From a checkpoint of a small transformer trained on Wikipedia.
Architecture: learned and rotary positions, untied embeddings, normalized queries and keys.
Training: a variant of Muon for these matrices, 15162 steps.
Each number is 50 + 15 x the weight over its row's rms, rounded and kept within 0 to 99. Layers, rows and columns count from 0. The size before them is the row's rms in percent of the matrix's.

# layer 7 MLP gate, 512x256, rms 0.184, rows 430-466, columns 128-191
097:31 34 21 60 33 34 29 52 30 54 47 63 44 43 69 60 64 44 64 46 66 33 54 39 17 41 49 79 55 56 54 32 60 46 42 53 72 50 52 68 56 38 47 81 60 57 42 54 65 62 36 50 42 54 61 28 50 66 53 28 36 54 52 80
103:56 61 67 39 57 64 34 51 51 37 57 24 46 83 48 37 54 57 59 48 60 66 46 61 37 35 73 41 52 46 43 43 27 73 46 52 44 73 54 59 55 52 36 37 42 61 25 45 36 54 89 51 42 69 37 45 71 64 40 67 20 38 71 75
102:69 53 38 50 52 55 53 58 17 63 55 48 37 43 61 34 50 53 57 35 45 67 46 54 41 50 67 49 46 43 39 58 42 45 76 58 42 42 95 55 49 53 62 48 41 65 65 65 43 37 55 71 70 39 22 64 57 61 46 27 73 47 57 83
100:59 61 35 64 62 69 59 70 28 34 70 54 41 36 71 18 59 62 33 37 50 52 41 63 52 66 30 41 56 42 60 50 16 32 57 54 17 42 47 27 74 19 33 46 54 73 49 66 43 72 62 22 72 25 44 42 45 52 51 45 74 47 52 47
101:63 67 36 46 63 41 70 37 45 35 47 53 62 60 37 77 53 46 54 36 75 48 65 55 51 48 63 30 58 27 38 62 45 43 63 77 56 42 63 56 37 50 51 34 40 57 44 56 26 34 80 58 63 19 49 55 65 61 30 57 60 51 38 37
102:54 59 37 44 60 10 65 47 57 57 71 48 52 41 31 39 65 54 75 66 53 63 51 59 25 73 47 53 40 67 50 23 39 57 33 58 51 83 33 77 49 33 61 47 35 33 54 50 62 34 59 19 48 38 41 57 39 41 51 44 22 25 23 62
085:43 52 52 47 46 39 44 32 73 24 45 30 39 71 60 60 25 63 55 45 61 53 69 39 52 44 57 44 20 26 38 55 59 59 32 71 70 74 51 61 93 45 66 59 46 67 40 53 48 29 54 67 41 51 33 66 48 44 44 57 44 53 77 72
098:32 57 64 63 55 42 33 39 42 43 38 42 53 72 54 42 28 85 39 34 40 44 61 51 22 45 27 41 55 43 54 31 37 76 54 57 59 54 21 69 48 53 53 57 54 43 59 23 55 47 63 20 70 45 47 29 42 60 81 71 56 39 46 58
104:74 62 57 55 80 37 40 33 44 65 49 59 74 60 60 49 59 77 66 57 17 62 30 77 48 41 48 39 52 59 44 39 57 41 46 59 63 64 20 75 82 63 51 35 45 55 50 45 52 61 44 45 45 70 64 36 49 53 39 33 47 57 18 37
098:55 71 54 60 73 50 52 61 29 46 37 71 66 24 74 45 56 55 39 57 52 35 44 58 64 72 37 84 65 50 45 52 47 75 54 49 49 38 62 48 73 17 54 51 44 42 44 36 50 49 60 51 51 73 49 39 63 40 32 34 72 64 49 53
098:49 43 63 72 65 50 51 44 55 44 38 64 63 37 52 61 50 56 44 49 39 45 42 73 57 35 49 44 09 62 74 70 61 41 29 59 26 53 42 64 48 71 36 29 70 49 60 73 59 72 45 38 72 73 20 52 77 59 60 51 66 34 42 52
102:27 49 63 39 52 78 56 57 60 73 69 71 20 37 42 55 56 38 74 56 30 57 63 40 37 65 48 57 19 52 51 56 30 49 17 21 44 52 49 45 68 64 50 39 49 64 53 54 36 53 30 15 33 57 67 33 40 51 46 39 62 48 46 57
095:51 66 57 38 29 66 23 24 06 47 47 66 55 48 32 49 89 64 77 51 38 47 45 56 58 37 53 54 49 43 44 24 87 60 57 50 55 42 63 47 38 53 45 73 23 40 38 42 54 22 30 44 44 35 65 62 64 32 58 59 49 40 20 48
100:59 38 43 59 50 41 67 31 59 51 48 30 44 60 37 35 51 39 50 70 47 47 46 13 34 42 47 65 65 55 65 63 51 25 74 44 37 52 38 58 45 52 17 68 42 35 19 64 16 44 94 39 63 41 50 46 29 87 45 43 27 26 54 76
105:41 70 49 54 81 40 69 56 47 28 54 34 47 58 45 56 24 49 28 50 64 51 64 32 34 61 74 50 47 56 29 71 57 38 53 81 54 48 37 54 51 51 53 60 48 56 28 64 35 78 45 53 26 78 58 43 42 56 48 40 58 64 57 33
110:59 68 36 28 41 40 52 48 28 44 29 47 23 58 59 43 47 65 60 63 06 41 46 30 51 54 57 58 39 39 40 29 39 50 41 60 74 38 56 49 59 72 64 58 54 63 68 70 76 49 39 48 44 52 61 69 60 39 38 30 51 56 48 48
093:55 56 44 58 38 30 54 46 47 59 53 53 32 48 64 36 40 56 58 27 30 25 21 41 47 55 58 51 38 23 68 47 49 62 69 46 74 64 44 46 58 51 34 52 21 54 39 52 48 60 15 75 79 48 44 49 36 39 53 35 36 63 46 41
107:21 76 40 64 29 47 68 34 52 32 43 64 38 51 56 47 66 37 62 33 60 40 38 51 71 70 58 30 30 47 58 56 36 69 40 30 49 42 63 61 79 40 27 14 61 44 57 78 50 47 55 26 62 47 67 47 81 74 64 50 55 33 35 56
097:56 52 62 38 72 45 69 46 57 34 48 62 51 54 46 41 46 56 50 39 31 53 33 59 51 48 04 46 55 63 51 44 74 80 65 63 52 70 71 85 61 56 41 51 57 55 52 28 34 45 40 53 40 84 46 53 33 19 30 54 43 57 46 73
098:67 67 47 49 70 63 61 60 45 45 49 60 65 28 51 39 50 51 30 38 56 37 64 63 53 49 42 34 43 38 47 55 39 56 71 67 63 56 70 57 76 56 52 23 42 45 69 43 57 52 60 69 69 59 60 18 51 63 55 36 45 40 17 44
102:77 36 61 37 35 32 46 59 51 63 55 55 50 64 30 44 66 64 66 22 49 69 46 60 57 82 66 72 60 36 48 52 46 36 51 64 47 56 58 32 00 52 65 51 41 42 52 37 69 52 48 49 63 72 57 40 33 65 54 28 51 43 68 66
095:39 45 54 38 35 24 63 48 62 62 42 68 52 43 35 58 67 50 40 49 48 79 69 53 53 56 47 29 50 44 36 51 61 51 49 86 49 53 81 78 45 48 32 27 60 57 69 82 49 68 56 41 55 16 55 55 63 76 48 46 71 70 66 67
100:31 31 69 82 35 55 24 29 42 53 87 59 69 43 42 41 40 51 39 44 56 41 38 34 50 49 61 29 46 35 42 54 57 60 30 46 52 44 40 70 70 46 64 60 12 24 49 34 50 56 59 56 66 56 69 25 33 61 87 24 38 59 45 77
102:64 25 38 45 64 41 67 51 40 55 61 48 47 70 40 43 30 32 75 30 39 26 44 51 49 24 88 36 64 31 45 62 43 69 48 76 62 41 45 52 54 39 08 54 72 62 62 21 77 31 50 50 58 70 61 48 60 16 49 28 47 48 74 56
102:54 48 39 28 42 70 55 47 53 77 41 49 69 49 58 61 39 70 60 68 58 58 20 37 45 37 69 49 27 53 30 52 19 73 53 49 75 34 23 47 66 40 65 47 52 70 66 52 42 57 33 00 43 36 54 49 33 46 69 69 58 56 28 12
098:44 52 36 47 66 45 49 39 46 21 71 54 53 32 42 19 50 43 50 30 43 60 67 55 43 53 57 61 63 43 55 68 50 60 23 77 45 43 52 46 67 29 63 41 80 51 41 50 61 50 52 39 27 56 57 35 49 65 58 49 38 23 48 57
103:55 76 78 52 52 18 43 46 47 48 74 60 65 44 34 64 53 73 47 37 33 58 59 77 54 43 52 33 64 49 64 18 62 59 38 56 39 32 53 49 27 36 48 46 50 44 64 46 69 30 59 37 46 37 63 51 67 55 71 42 57 38 28 38
107:61 42 41 72 46 60 46 54 34 54 54 33 41 68 57 66 56 48 40 20 58 55 40 65 51 32 55 65 61 64 53 55 50 69 42 68 39 31 37 42 61 68 44 26 41 57 45 47 48 48 75 67 62 40 33 76 44 65 55 30 73 48 64 66
096:56 41 64 11 57 72 71 38 47 48 53 49 42 25 66 38 44 53 50 50 57 58 59 69 59 30 54 60 42 52 38 36 47 15 45 51 62 62 57 75 43 52 44 32 52 22 43 53 74 22 63 71 30 35 45 27 55 21 57 55 32 45 46 70
084:44 27 59 16 90 59 22 67 28 78 33 47 47 56 65 58 58 44 46 43 41 39 43 67 43 61 37 44 66 58 61 80 37 39 45 32 23 55 23 60 71 49 42 34 84 37 45 42 55 54 39 70 55 26 45 57 50 90 55 42 39 66 25 54
100:47 73 36 48 49 63 73 64 57 36 57 46 25 34 65 40 49 67 40 55 69 70 58 44 33 17 62 36 55 24 63 47 30 64 73 79 37 68 35 47 80 06 38 69 42 64 65 74 64 86 33 34 65 29 61 83 60 66 50 60 33 48 53 66
101:48 42 65 68 63 20 19 70 66 18 36 40 58 50 51 33 03 70 40 47 75 32 43 57 40 32 52 58 50 45 46 48 59 32 53 55 56 51 78 50 49 38 26 38 50 60 67 39 56 69 70 63 80 82 69 56 45 63 39 48 60 32 34 41
101:36 66 40 52 50 81 25 37 71 43 26 54 44 52 38 16 61 45 49 75 27 14 78 83 55 64 42 50 52 43 43 55 55 33 50 60 53 27 47 60 22 61 69 43 38 37 34 65 45 27 41 55 37 30 46 53 54 42 48 50 61 54 38 64
101:76 50 68 88 73 27 59 31 45 51 47 22 46 37 58 56 59 40 55 44 62 52 72 37 74 80 47 24 53 54 48 35 48 48 47 40 20 45 83 66 26 29 40 69 45 74 48 36 52 58 56 45 50 43 39 57 71 66 72 88 48 49 45 50
105:50 49 68 25 45 51 51 52 68 29 46 61 51 52 62 65 17 50 50 66 27 51 46 38 58 39 42 52 31 55 40 52 57 69 44 51 60 30 39 32 53 70 88 32 40 38 47 68 50 70 76 14 69 51 47 28 44 57 69 44 46 65 48 17
097:66 49 53 40 71 43 62 54 41 74 56 67 65 61 72 44 55 26 66 42 42 32 46 55 68 37 35 58 55 25 40 43 30 39 38 57 58 51 36 42 55 45 41 56 59 57 61 37 42 67 45 57 37 43 37 56 45 73 62 52 53 73 52 56
102:77 42 44 36 33 49 56 39 61 44 38 25 76 46 42 49 46 50 48 54 10 50 53 53 54 34 49 55 61 58 37 62 53 56 31 62 70 80 63 51 32 34 41 69 72 42 48 68 59 55 25 36 54 61 39 55 44 39 30 54 48 51 42 32
# layer 7 MLP up, 512x256, rms 0.195, rows 430-465, columns 128-191
095:50 56 75 71 36 59 78 49 43 74 61 39 51 48 42 51 48 61 28 40 17 77 45 42 62 72 71 39 60 70 56 29 61 52 36 60 59 36 26 46 65 58 27 01 37 66 43 53 30 69 67 36 78 38 43 44 38 45 74 57 27 34 78 24
106:51 65 29 68 81 52 57 43 52 34 81 55 60 51 31 69 64 35 57 44 40 40 40 62 49 45 48 70 41 51 24 57 45 67 51 67 61 48 49 67 39 46 41 48 43 65 69 72 35 37 45 79 53 65 33 31 77 71 28 34 47 61 39 33
101:50 55 42 44 33 71 28 52 39 53 62 26 79 35 59 35 53 19 12 50 50 30 65 52 40 32 61 33 28 79 38 37 48 45 45 43 59 41 38 25 63 52 60 33 47 40 38 50 37 77 66 35 41 47 72 74 34 52 50 77 40 79 51 36
097:62 22 30 36 29 56 47 82 54 28 55 39 30 58 14 61 55 59 63 71 48 33 43 81 50 65 35 52 46 45 45 19 59 58 33 51 47 63 46 37 32 64 50 57 33 53 30 28 25 69 43 58 37 67 30 60 69 57 47 40 64 69 46 61
099:58 32 39 47 52 62 43 64 37 45 60 49 57 70 80 82 50 54 45 21 32 60 57 40 35 45 54 35 65 56 45 41 50 32 88 62 48 59 42 53 60 35 51 71 61 58 53 47 52 58 59 54 59 51 78 61 32 40 28 68 63 42 30 36
103:52 76 48 66 54 36 47 79 63 52 58 57 31 24 37 61 61 55 31 65 41 62 76 58 62 51 61 27 33 54 56 56 38 64 40 51 40 57 28 33 60 33 35 36 34 39 44 33 44 68 66 48 39 38 45 23 51 67 37 57 51 77 40 32
096:29 62 37 34 46 64 54 50 48 42 48 68 71 46 54 06 80 47 41 42 28 45 34 65 77 59 35 57 53 64 69 51 52 35 44 46 33 22 54 29 36 67 41 47 23 52 62 55 66 70 68 27 54 47 52 33 76 62 45 61 36 51 51 37
100:30 31 34 65 16 43 39 59 29 43 56 53 84 66 57 53 39 70 36 54 42 62 49 42 25 47 35 31 57 62 55 45 42 66 59 61 16 39 56 17 36 34 29 40 22 41 58 71 21 71 68 33 58 55 16 55 75 64 58 63 45 45 48 51
094:12 57 78 68 51 54 22 31 26 51 69 39 62 45 58 45 43 44 41 39 21 84 64 40 00 33 62 50 21 57 26 48 44 45 40 37 48 44 32 57 40 72 65 44 58 31 66 71 38 33 42 35 70 43 70 64 55 56 45 73 52 30 42 24
097:60 39 43 51 50 76 40 86 43 49 26 68 67 64 41 22 52 56 19 34 34 33 34 44 74 45 59 56 58 31 32 73 54 45 24 45 44 54 41 52 68 51 34 55 70 30 61 26 55 28 32 69 55 42 86 49 65 67 34 45 31 31 53 51
096:46 34 36 43 20 38 28 68 52 64 52 20 51 50 61 43 49 54 64 63 48 53 74 40 37 48 44 67 75 58 45 35 53 48 57 60 70 67 33 47 39 47 85 66 51 43 61 29 36 41 54 53 40 72 66 55 49 27 20 82 22 42 42 47
100:68 63 65 73 62 58 24 34 26 44 45 41 46 39 44 58 66 49 52 49 19 67 42 63 33 38 63 59 43 80 62 61 25 68 41 35 51 53 99 52 54 71 45 49 53 40 43 41 78 75 33 64 68 65 62 30 58 94 30 46 20 44 55 26
096:32 36 60 35 55 31 55 65 57 60 55 24 20 48 56 41 34 41 47 36 67 28 68 33 39 52 66 67 61 41 40 53 26 53 40 37 43 44 33 52 54 58 67 34 71 46 54 71 46 78 23 43 50 67 58 21 62 57 25 22 39 60 47 54
103:41 54 47 39 58 64 69 46 40 54 43 32 48 45 40 73 71 55 52 31 81 58 66 48 53 88 53 39 34 47 64 58 36 29 45 35 79 40 45 63 51 50 43 28 42 55 45 71 34 30 67 36 64 57 14 39 63 20 42 41 37 65 54 35
108:28 61 47 47 38 47 49 56 52 50 61 56 48 42 39 53 76 61 52 24 65 73 26 74 50 30 71 60 48 33 31 43 32 48 61 55 55 23 42 34 44 21 31 34 42 67 53 39 48 40 33 40 45 44 35 53 32 54 50 44 27 28 36 79
108:47 51 31 61 68 38 44 23 38 59 45 62 69 50 56 40 38 66 30 81 12 55 55 45 53 46 43 53 33 49 49 59 33 61 27 49 47 50 50 40 84 50 70 31 71 31 50 38 62 48 41 58 37 25 57 39 61 38 46 45 47 59 62 47
094:78 29 68 67 67 16 62 65 65 54 45 44 30 45 44 67 50 34 48 61 48 41 11 14 59 54 56 55 72 55 33 26 42 43 65 30 48 60 40 61 52 44 40 53 70 68 28 56 28 35 62 59 68 91 66 86 58 59 43 68 56 55 38 50
101:71 82 47 37 31 40 46 65 72 44 46 37 21 55 77 72 34 48 29 44 65 48 68 52 67 48 48 50 49 56 47 28 46 65 38 81 54 27 51 24 55 27 59 48 38 54 51 52 56 75 32 54 61 38 55 45 57 44 27 41 72 44 59 60
098:53 34 43 49 37 70 62 42 57 47 53 47 71 24 40 74 65 61 59 80 47 47 34 52 50 50 22 45 52 53 36 50 43 69 54 41 87 39 61 75 43 34 48 42 32 70 47 47 45 38 71 40 47 62 73 55 31 47 61 57 49 43 53 56
095:23 26 65 52 42 51 52 24 59 47 45 83 46 52 41 32 43 13 24 63 43 62 40 52 29 46 50 58 49 51 44 44 41 41 59 38 46 70 58 47 55 49 24 35 61 32 36 57 58 48 33 27 24 26 69 80 68 41 45 71 45 60 65 66
106:19 75 66 54 72 56 47 56 41 63 58 41 61 63 48 52 49 44 30 53 41 70 60 46 33 41 53 49 48 36 58 47 65 44 51 55 42 43 56 88 27 49 19 46 42 33 55 35 47 46 52 74 70 64 57 66 56 43 32 52 57 36 62 82
092:65 17 54 35 42 52 58 33 35 61 60 51 16 46 60 61 35 40 50 42 50 35 54 51 48 51 53 77 48 32 24 34 74 57 39 49 36 35 46 50 64 37 51 72 32 42 46 51 44 20 57 57 63 83 43 30 48 35 65 70 45 59 73 53
100:33 46 44 63 52 43 78 37 60 54 29 74 36 41 53 47 39 35 43 48 37 56 49 21 87 54 66 48 88 23 50 63 26 39 53 60 64 50 17 34 44 45 76 79 60 60 37 37 37 51 65 51 58 44 52 53 46 54 28 52 54 52 68 35
098:63 47 49 32 60 31 64 57 50 25 64 59 65 61 69 53 41 57 44 48 43 51 47 40 76 53 37 73 67 41 44 53 62 56 54 29 59 37 57 67 63 51 61 77 43 53 50 45 50 07 41 43 87 59 27 41 37 54 62 44 32 56 74 76
094:63 34 56 74 65 48 32 56 52 67 56 65 55 34 84 51 49 42 59 42 45 58 41 41 45 49 38 58 56 56 76 36 29 58 47 43 45 56 53 75 44 36 55 57 51 61 62 59 32 21 42 66 57 40 56 45 40 62 57 62 56 42 61 23
101:60 51 47 50 63 71 49 44 75 54 56 45 32 87 12 52 30 75 15 34 83 40 47 34 60 61 54 24 61 58 65 31 41 46 27 29 52 66 67 44 37 36 57 27 51 62 53 40 40 62 39 42 44 59 16 62 71 60 46 45 48 54 45 35
106:56 24 57 55 39 70 65 51 73 48 60 61 64 35 42 59 49 54 31 63 73 67 17 30 60 63 67 69 67 40 19 50 38 57 74 25 74 65 64 47 51 59 56 65 62 48 43 60 43 38 39 32 55 31 68 25 54 51 16 66 52 49 27 76
100:62 50 34 83 47 35 70 58 80 70 48 59 66 31 66 65 50 52 56 39 44 31 54 46 47 56 42 28 41 32 40 54 66 57 26 34 31 43 53 45 60 44 41 70 66 58 34 70 48 45 79 42 45 72 42 32 40 39 55 45 27 54 39 53
099:24 59 47 50 54 49 65 36 33 38 68 41 52 58 52 39 54 48 53 45 49 62 27 33 48 32 56 46 45 56 34 47 58 47 48 52 45 53 64 69 45 44 38 51 54 62 55 39 38 62 50 71 42 44 39 52 50 46 66 62 73 47 87 43
078:62 43 57 38 60 63 32 52 45 66 56 50 38 70 21 53 44 43 50 58 54 43 20 48 70 62 47 57 51 70 33 45 68 60 65 33 47 61 54 45 30 42 63 54 67 10 67 37 40 63 56 53 76 41 74 32 72 35 67 40 50 45 44 49
096:60 57 65 63 41 39 77 46 53 46 49 40 34 60 81 30 61 69 34 37 76 17 52 49 41 50 44 44 44 66 43 32 46 87 42 40 47 51 38 67 62 42 21 42 59 67 60 53 35 74 54 48 39 55 47 64 79 63 08 58 76 43 57 36
098:85 56 43 36 24 62 71 54 46 60 12 50 52 56 52 38 49 60 60 63 34 33 36 64 57 54 49 47 58 42 36 43 69 62 61 64 52 59 45 36 40 52 58 17 67 34 45 25 48 51 48 73 68 31 22 44 49 54 65 42 26 45 35 32
098:35 28 89 71 60 49 76 56 78 63 54 58 58 57 44 48 51 53 66 62 68 69 44 45 44 52 53 76 65 61 60 34 48 45 23 29 63 65 44 54 52 46 25 63 23 49 49 61 47 52 52 57 62 58 65 30 47 48 28 56 44 24 69 62
100:53 45 18 74 66 19 45 75 86 50 47 73 47 67 74 46 52 57 35 53 42 34 54 53 32 57 43 41 59 35 40 53 55 19 41 49 80 68 60 58 42 69 25 43 63 74 45 32 35 52 40 60 35 40 36 44 77 61 68 47 30 25 45 32
106:49 40 62 26 56 38 37 65 58 32 63 75 22 54 49 43 58 74 43 38 51 58 31 40 32 37 48 58 51 56 40 48 60 46 59 59 16 29 26 29 47 42 62 58 61 60 58 36 79 69 27 67 59 53 41 45 59 49 63 32 40 52 54 34
097:39 22 55 62 46 46 24 54 87 36 35 26 31 35 76 30 44 29 45 75 36 38 52 52 52 39 55 32 78 71 68 49 64 56 43 57 45 55 55 23 54 64 60 25 52 29 46 49 52 34 55 50 36 68 23 65 57 27 69 32 49 58 57 25
# layer 7 MLP down (transposed), 512x256, rms 0.093, rows 430-465, columns 128-191
097:69 43 39 44 65 52 53 29 46 46 36 78 59 45 63 71 54 51 41 31 42 14 68 51 42 31 54 44 52 61 55 36 49 49 48 58 37 46 64 48 60 61 27 53 51 38 60 35 44 26 64 14 55 16 49 00 65 49 51 27 58 70 40 32
104:65 61 15 66 40 43 50 55 51 67 47 64 36 25 58 40 51 31 79 40 23 36 48 37 66 38 44 37 49 35 75 42 69 63 77 29 78 53 26 39 62 31 34 72 32 62 77 58 44 60 51 64 48 44 64 43 62 31 73 42 70 46 34 29
096:41 50 46 26 57 40 64 57 44 50 67 43 41 69 73 55 59 43 38 45 67 29 37 32 45 71 61 39 47 46 38 34 57 48 40 53 55 43 52 41 74 45 54 57 49 56 52 63 75 69 63 58 42 43 49 62 44 52 31 64 40 49 38 49
102:26 31 73 26 57 52 65 50 44 38 49 59 23 68 72 73 52 44 37 44 51 47 61 51 46 58 46 14 41 61 45 34 57 77 51 42 63 39 13 34 77 65 37 20 13 58 42 49 28 22 44 71 61 53 35 35 58 56 48 26 75 37 38 59
104:33 48 20 64 27 60 40 55 72 43 35 61 63 63 79 49 32 28 19 65 28 54 61 38 39 41 52 28 43 66 53 71 43 29 87 53 49 53 16 37 43 58 61 58 62 29 48 50 66 71 45 55 51 52 42 49 58 41 34 49 55 51 56 25
102:63 31 43 37 70 45 44 55 40 55 57 69 53 82 31 56 77 33 45 63 66 70 70 60 56 41 66 55 36 37 58 44 44 44 64 40 30 66 73 50 72 16 44 76 52 79 40 52 70 62 39 67 64 36 50 68 47 65 19 43 74 30 52 39
101:52 77 44 69 60 49 48 44 43 50 68 70 54 80 71 45 48 58 50 46 47 37 66 66 52 58 38 53 32 43 36 30 53 59 36 60 53 63 50 56 58 43 56 61 73 60 79 78 50 71 50 60 48 49 41 55 40 59 36 57 60 50 34 49
100:47 41 55 40 05 57 62 66 78 68 52 14 49 64 51 68 44 65 49 42 65 52 44 65 52 54 67 38 35 43 48 49 53 53 43 64 52 43 86 68 11 55 37 31 40 41 47 75 55 55 54 57 41 42 39 63 72 54 63 63 37 50 14 55
098:38 70 47 99 38 54 45 57 49 44 64 35 46 52 39 80 79 65 58 52 27 77 46 32 47 37 70 48 73 28 46 52 56 47 20 56 67 52 26 44 55 53 65 36 73 84 60 68 31 65 65 66 76 42 30 41 46 38 46 68 47 74 70 62
097:33 53 53 72 44 47 48 46 62 65 55 62 28 91 39 75 58 88 16 71 47 39 32 51 43 61 61 44 72 59 44 42 56 54 61 38 54 75 46 75 65 72 55 34 68 33 32 21 68 02 44 52 47 63 49 47 52 53 49 39 50 44 62 27
098:76 57 55 54 52 54 40 74 59 59 56 20 31 61 30 33 44 48 78 46 26 53 65 29 59 52 70 74 66 26 45 61 61 39 33 78 51 51 63 11 44 34 33 54 39 82 43 66 70 54 99 29 39 47 56 71 35 38 33 84 85 59 48 44
103:53 43 56 49 53 45 48 51 29 39 36 56 47 55 47 50 34 74 38 44 51 56 65 81 49 32 69 54 61 40 45 55 41 32 17 64 25 86 61 27 68 44 42 90 45 63 60 30 46 63 44 70 39 39 72 65 30 75 67 48 26 36 91 39
103:60 25 58 55 67 62 62 58 54 27 51 69 16 81 32 42 37 48 42 27 44 53 48 56 54 58 82 42 79 59 61 54 38 31 51 69 54 12 60 38 80 78 51 54 68 37 26 37 34 81 58 50 26 52 48 57 45 24 43 69 35 32 46 62
112:42 48 40 26 52 92 49 38 37 82 49 48 65 46 45 58 45 52 48 74 73 39 46 64 43 62 48 68 58 58 54 63 36 36 68 73 69 38 69 46 82 32 57 68 54 72 30 66 53 43 62 34 73 39 72 62 58 46 49 56 44 70 47 36
099:45 61 72 43 44 43 43 54 70 63 51 66 37 49 53 36 74 34 59 56 58 36 57 61 53 45 56 38 31 40 59 51 67 46 42 31 44 54 44 73 48 23 60 48 64 53 26 25 38 59 36 24 58 42 71 47 32 59 39 43 34 52 34 54
096:52 50 06 51 78 48 46 35 59 58 53 41 71 40 62 43 23 13 35 33 63 58 51 46 49 38 57 45 34 39 82 82 43 93 85 56 36 33 14 61 44 65 67 58 55 79 64 37 56 41 48 53 56 31 51 58 22 48 35 56 51 35 51 43
097:42 50 67 70 50 38 46 46 45 36 57 31 58 66 49 19 38 25 61 43 51 55 44 23 60 69 58 47 42 62 35 58 48 44 28 25 52 40 63 41 41 19 41 60 30 77 36 51 37 65 70 54 72 55 48 47 58 66 32 69 69 66 42 43
107:32 62 76 59 51 63 76 45 37 26 64 40 38 52 75 47 53 64 44 73 52 64 61 64 68 53 54 80 44 57 51 43 76 87 42 33 34 70 60 53 65 48 55 54 82 60 63 46 44 47 42 44 52 48 58 64 47 66 57 61 45 38 93 62
097:13 42 68 51 38 51 58 60 57 45 43 39 51 37 76 20 68 65 52 73 42 55 47 30 77 58 05 34 19 60 59 52 48 68 43 52 47 33 52 39 56 51 50 72 45 65 32 49 26 55 43 45 66 65 26 47 46 74 54 51 52 45 44 39
098:45 58 32 67 41 55 56 45 59 47 39 14 33 65 45 31 42 51 40 65 37 51 68 28 46 25 37 58 36 53 47 21 64 20 63 56 72 52 54 50 41 37 76 33 59 43 38 28 51 50 26 63 32 53 57 51 38 32 22 45 46 51 44 42
104:50 47 28 44 44 37 61 40 63 70 68 49 27 57 69 40 40 54 29 78 57 44 62 35 32 64 51 66 67 50 45 35 58 59 51 66 59 44 63 48 16 56 48 47 42 40 42 37 68 24 57 29 65 74 41 48 52 57 45 30 50 72 54 45
096:54 45 44 53 58 53 39 52 43 36 49 56 56 54 64 32 63 51 37 51 32 53 55 42 33 49 72 48 91 26 42 53 30 58 42 50 33 47 61 42 68 65 59 59 34 58 67 40 61 32 63 52 36 64 49 73 22 46 36 62 47 45 77 42
105:45 57 86 37 66 48 58 49 58 42 55 43 63 73 32 64 22 55 68 41 72 53 63 52 70 62 83 35 55 66 51 59 13 68 48 65 48 51 64 55 50 49 68 58 59 67 35 30 65 21 19 44 52 17 83 80 40 63 36 41 53 32 50 50
100:59 45 36 45 48 34 58 51 60 31 57 37 72 71 44 24 54 39 66 71 72 51 39 73 72 57 31 50 61 62 42 53 41 67 78 71 43 40 74 15 50 59 40 48 46 44 40 50 57 44 15 51 48 59 78 28 51 38 70 45 59 29 70 58
105:43 32 63 52 29 51 56 53 61 49 58 24 87 44 56 61 46 47 45 40 70 41 44 23 41 68 61 59 25 55 48 60 60 66 40 41 43 65 40 93 82 47 68 36 64 56 61 32 35 54 37 28 35 34 58 61 36 75 39 34 61 60 51 47
096:88 58 60 50 92 60 55 50 50 63 55 51 22 45 72 69 53 39 49 41 59 39 39 52 73 64 62 39 58 67 24 37 32 49 66 37 33 26 33 53 46 57 46 61 40 77 40 42 46 40 29 49 42 44 36 38 21 44 50 51 53 35 44 36
100:32 60 63 53 47 41 38 56 32 39 61 50 99 45 48 39 53 58 65 66 46 70 36 42 40 67 44 67 65 36 37 64 28 27 34 47 53 30 40 59 53 49 27 41 37 47 45 35 83 58 47 36 61 21 54 72 69 28 50 50 54 52 65 61
096:74 30 71 71 38 58 44 59 45 48 40 55 41 49 46 56 58 38 48 29 35 68 44 71 85 57 20 30 53 19 60 37 34 63 46 81 17 49 76 30 88 56 52 79 60 54 51 45 65 39 68 69 49 57 45 37 55 48 49 25 75 76 45 55
101:56 42 49 49 49 43 89 61 23 52 32 44 60 59 58 49 43 59 52 45 51 31 41 27 59 40 35 60 67 26 28 61 65 45 45 80 76 59 66 58 60 68 41 47 46 21 54 35 47 49 69 43 30 51 52 28 60 58 66 68 00 56 64 53
107:50 49 49 87 19 35 66 70 68 39 40 61 91 41 42 34 54 67 45 68 51 62 72 30 50 44 50 40 56 42 36 66 57 57 34 83 14 39 41 50 54 86 55 57 53 67 47 61 36 46 40 54 41 27 51 58 46 58 44 56 46 57 63 41
101:66 37 53 62 75 39 65 63 63 78 33 66 50 58 35 54 47 60 75 87 66 63 53 65 70 75 55 52 36 22 34 52 35 33 67 30 57 49 59 57 54 49 56 52 62 53 59 38 55 48 82 53 67 36 46 40 48 57 55 85 42 53 32 47
093:43 52 61 72 51 62 47 55 39 48 37 36 39 50 68 31 63 32 33 68 43 74 36 66 58 67 16 70 61 43 37 82 61 40 62 58 68 55 17 43 52 53 56 43 24 20 43 63 47 39 44 39 76 43 16 47 63 46 36 33 51 54 43 38
100:66 74 20 56 80 40 40 34 43 64 54 47 61 66 37 69 43 60 61 58 60 73 32 35 45 42 53 70 63 49 34 31 71 50 25 24 50 53 56 58 28 27 44 34 58 61 43 58 49 52 60 39 69 42 55 38 54 63 44 46 30 70 54 42
098:31 35 67 88 46 48 39 36 21 47 30 65 44 44 38 50 67 51 59 42 47 47 57 43 47 62 27 40 57 54 24 43 72 25 21 69 44 61 86 44 51 44 59 67 55 26 50 44 49 51 72 35 52 46 54 30 45 58 32 75 52 43 36 46
120:28 53 52 58 39 58 46 62 51 38 32 41 45 47 48 64 23 78 53 43 26 47 42 62 46 72 69 72 43 58 56 47 42 32 44 50 37 38 47 50 52 67 73 40 65 51 45 25 67 69 40 35 76 43 40 17 65 63 55 38 52 65 23 42
101:54 64 68 33 55 61 41 43 51 43 45 60 29 48 59 30 50 31 43 36 38 51 28 49 32 45 56 57 49 64 36 67 56 43 59 38 43 72 49 52 37 68 50 40 72 49 37 44 52 32 70 35 31 25 46 46 49 54 46 66 56 48 78 54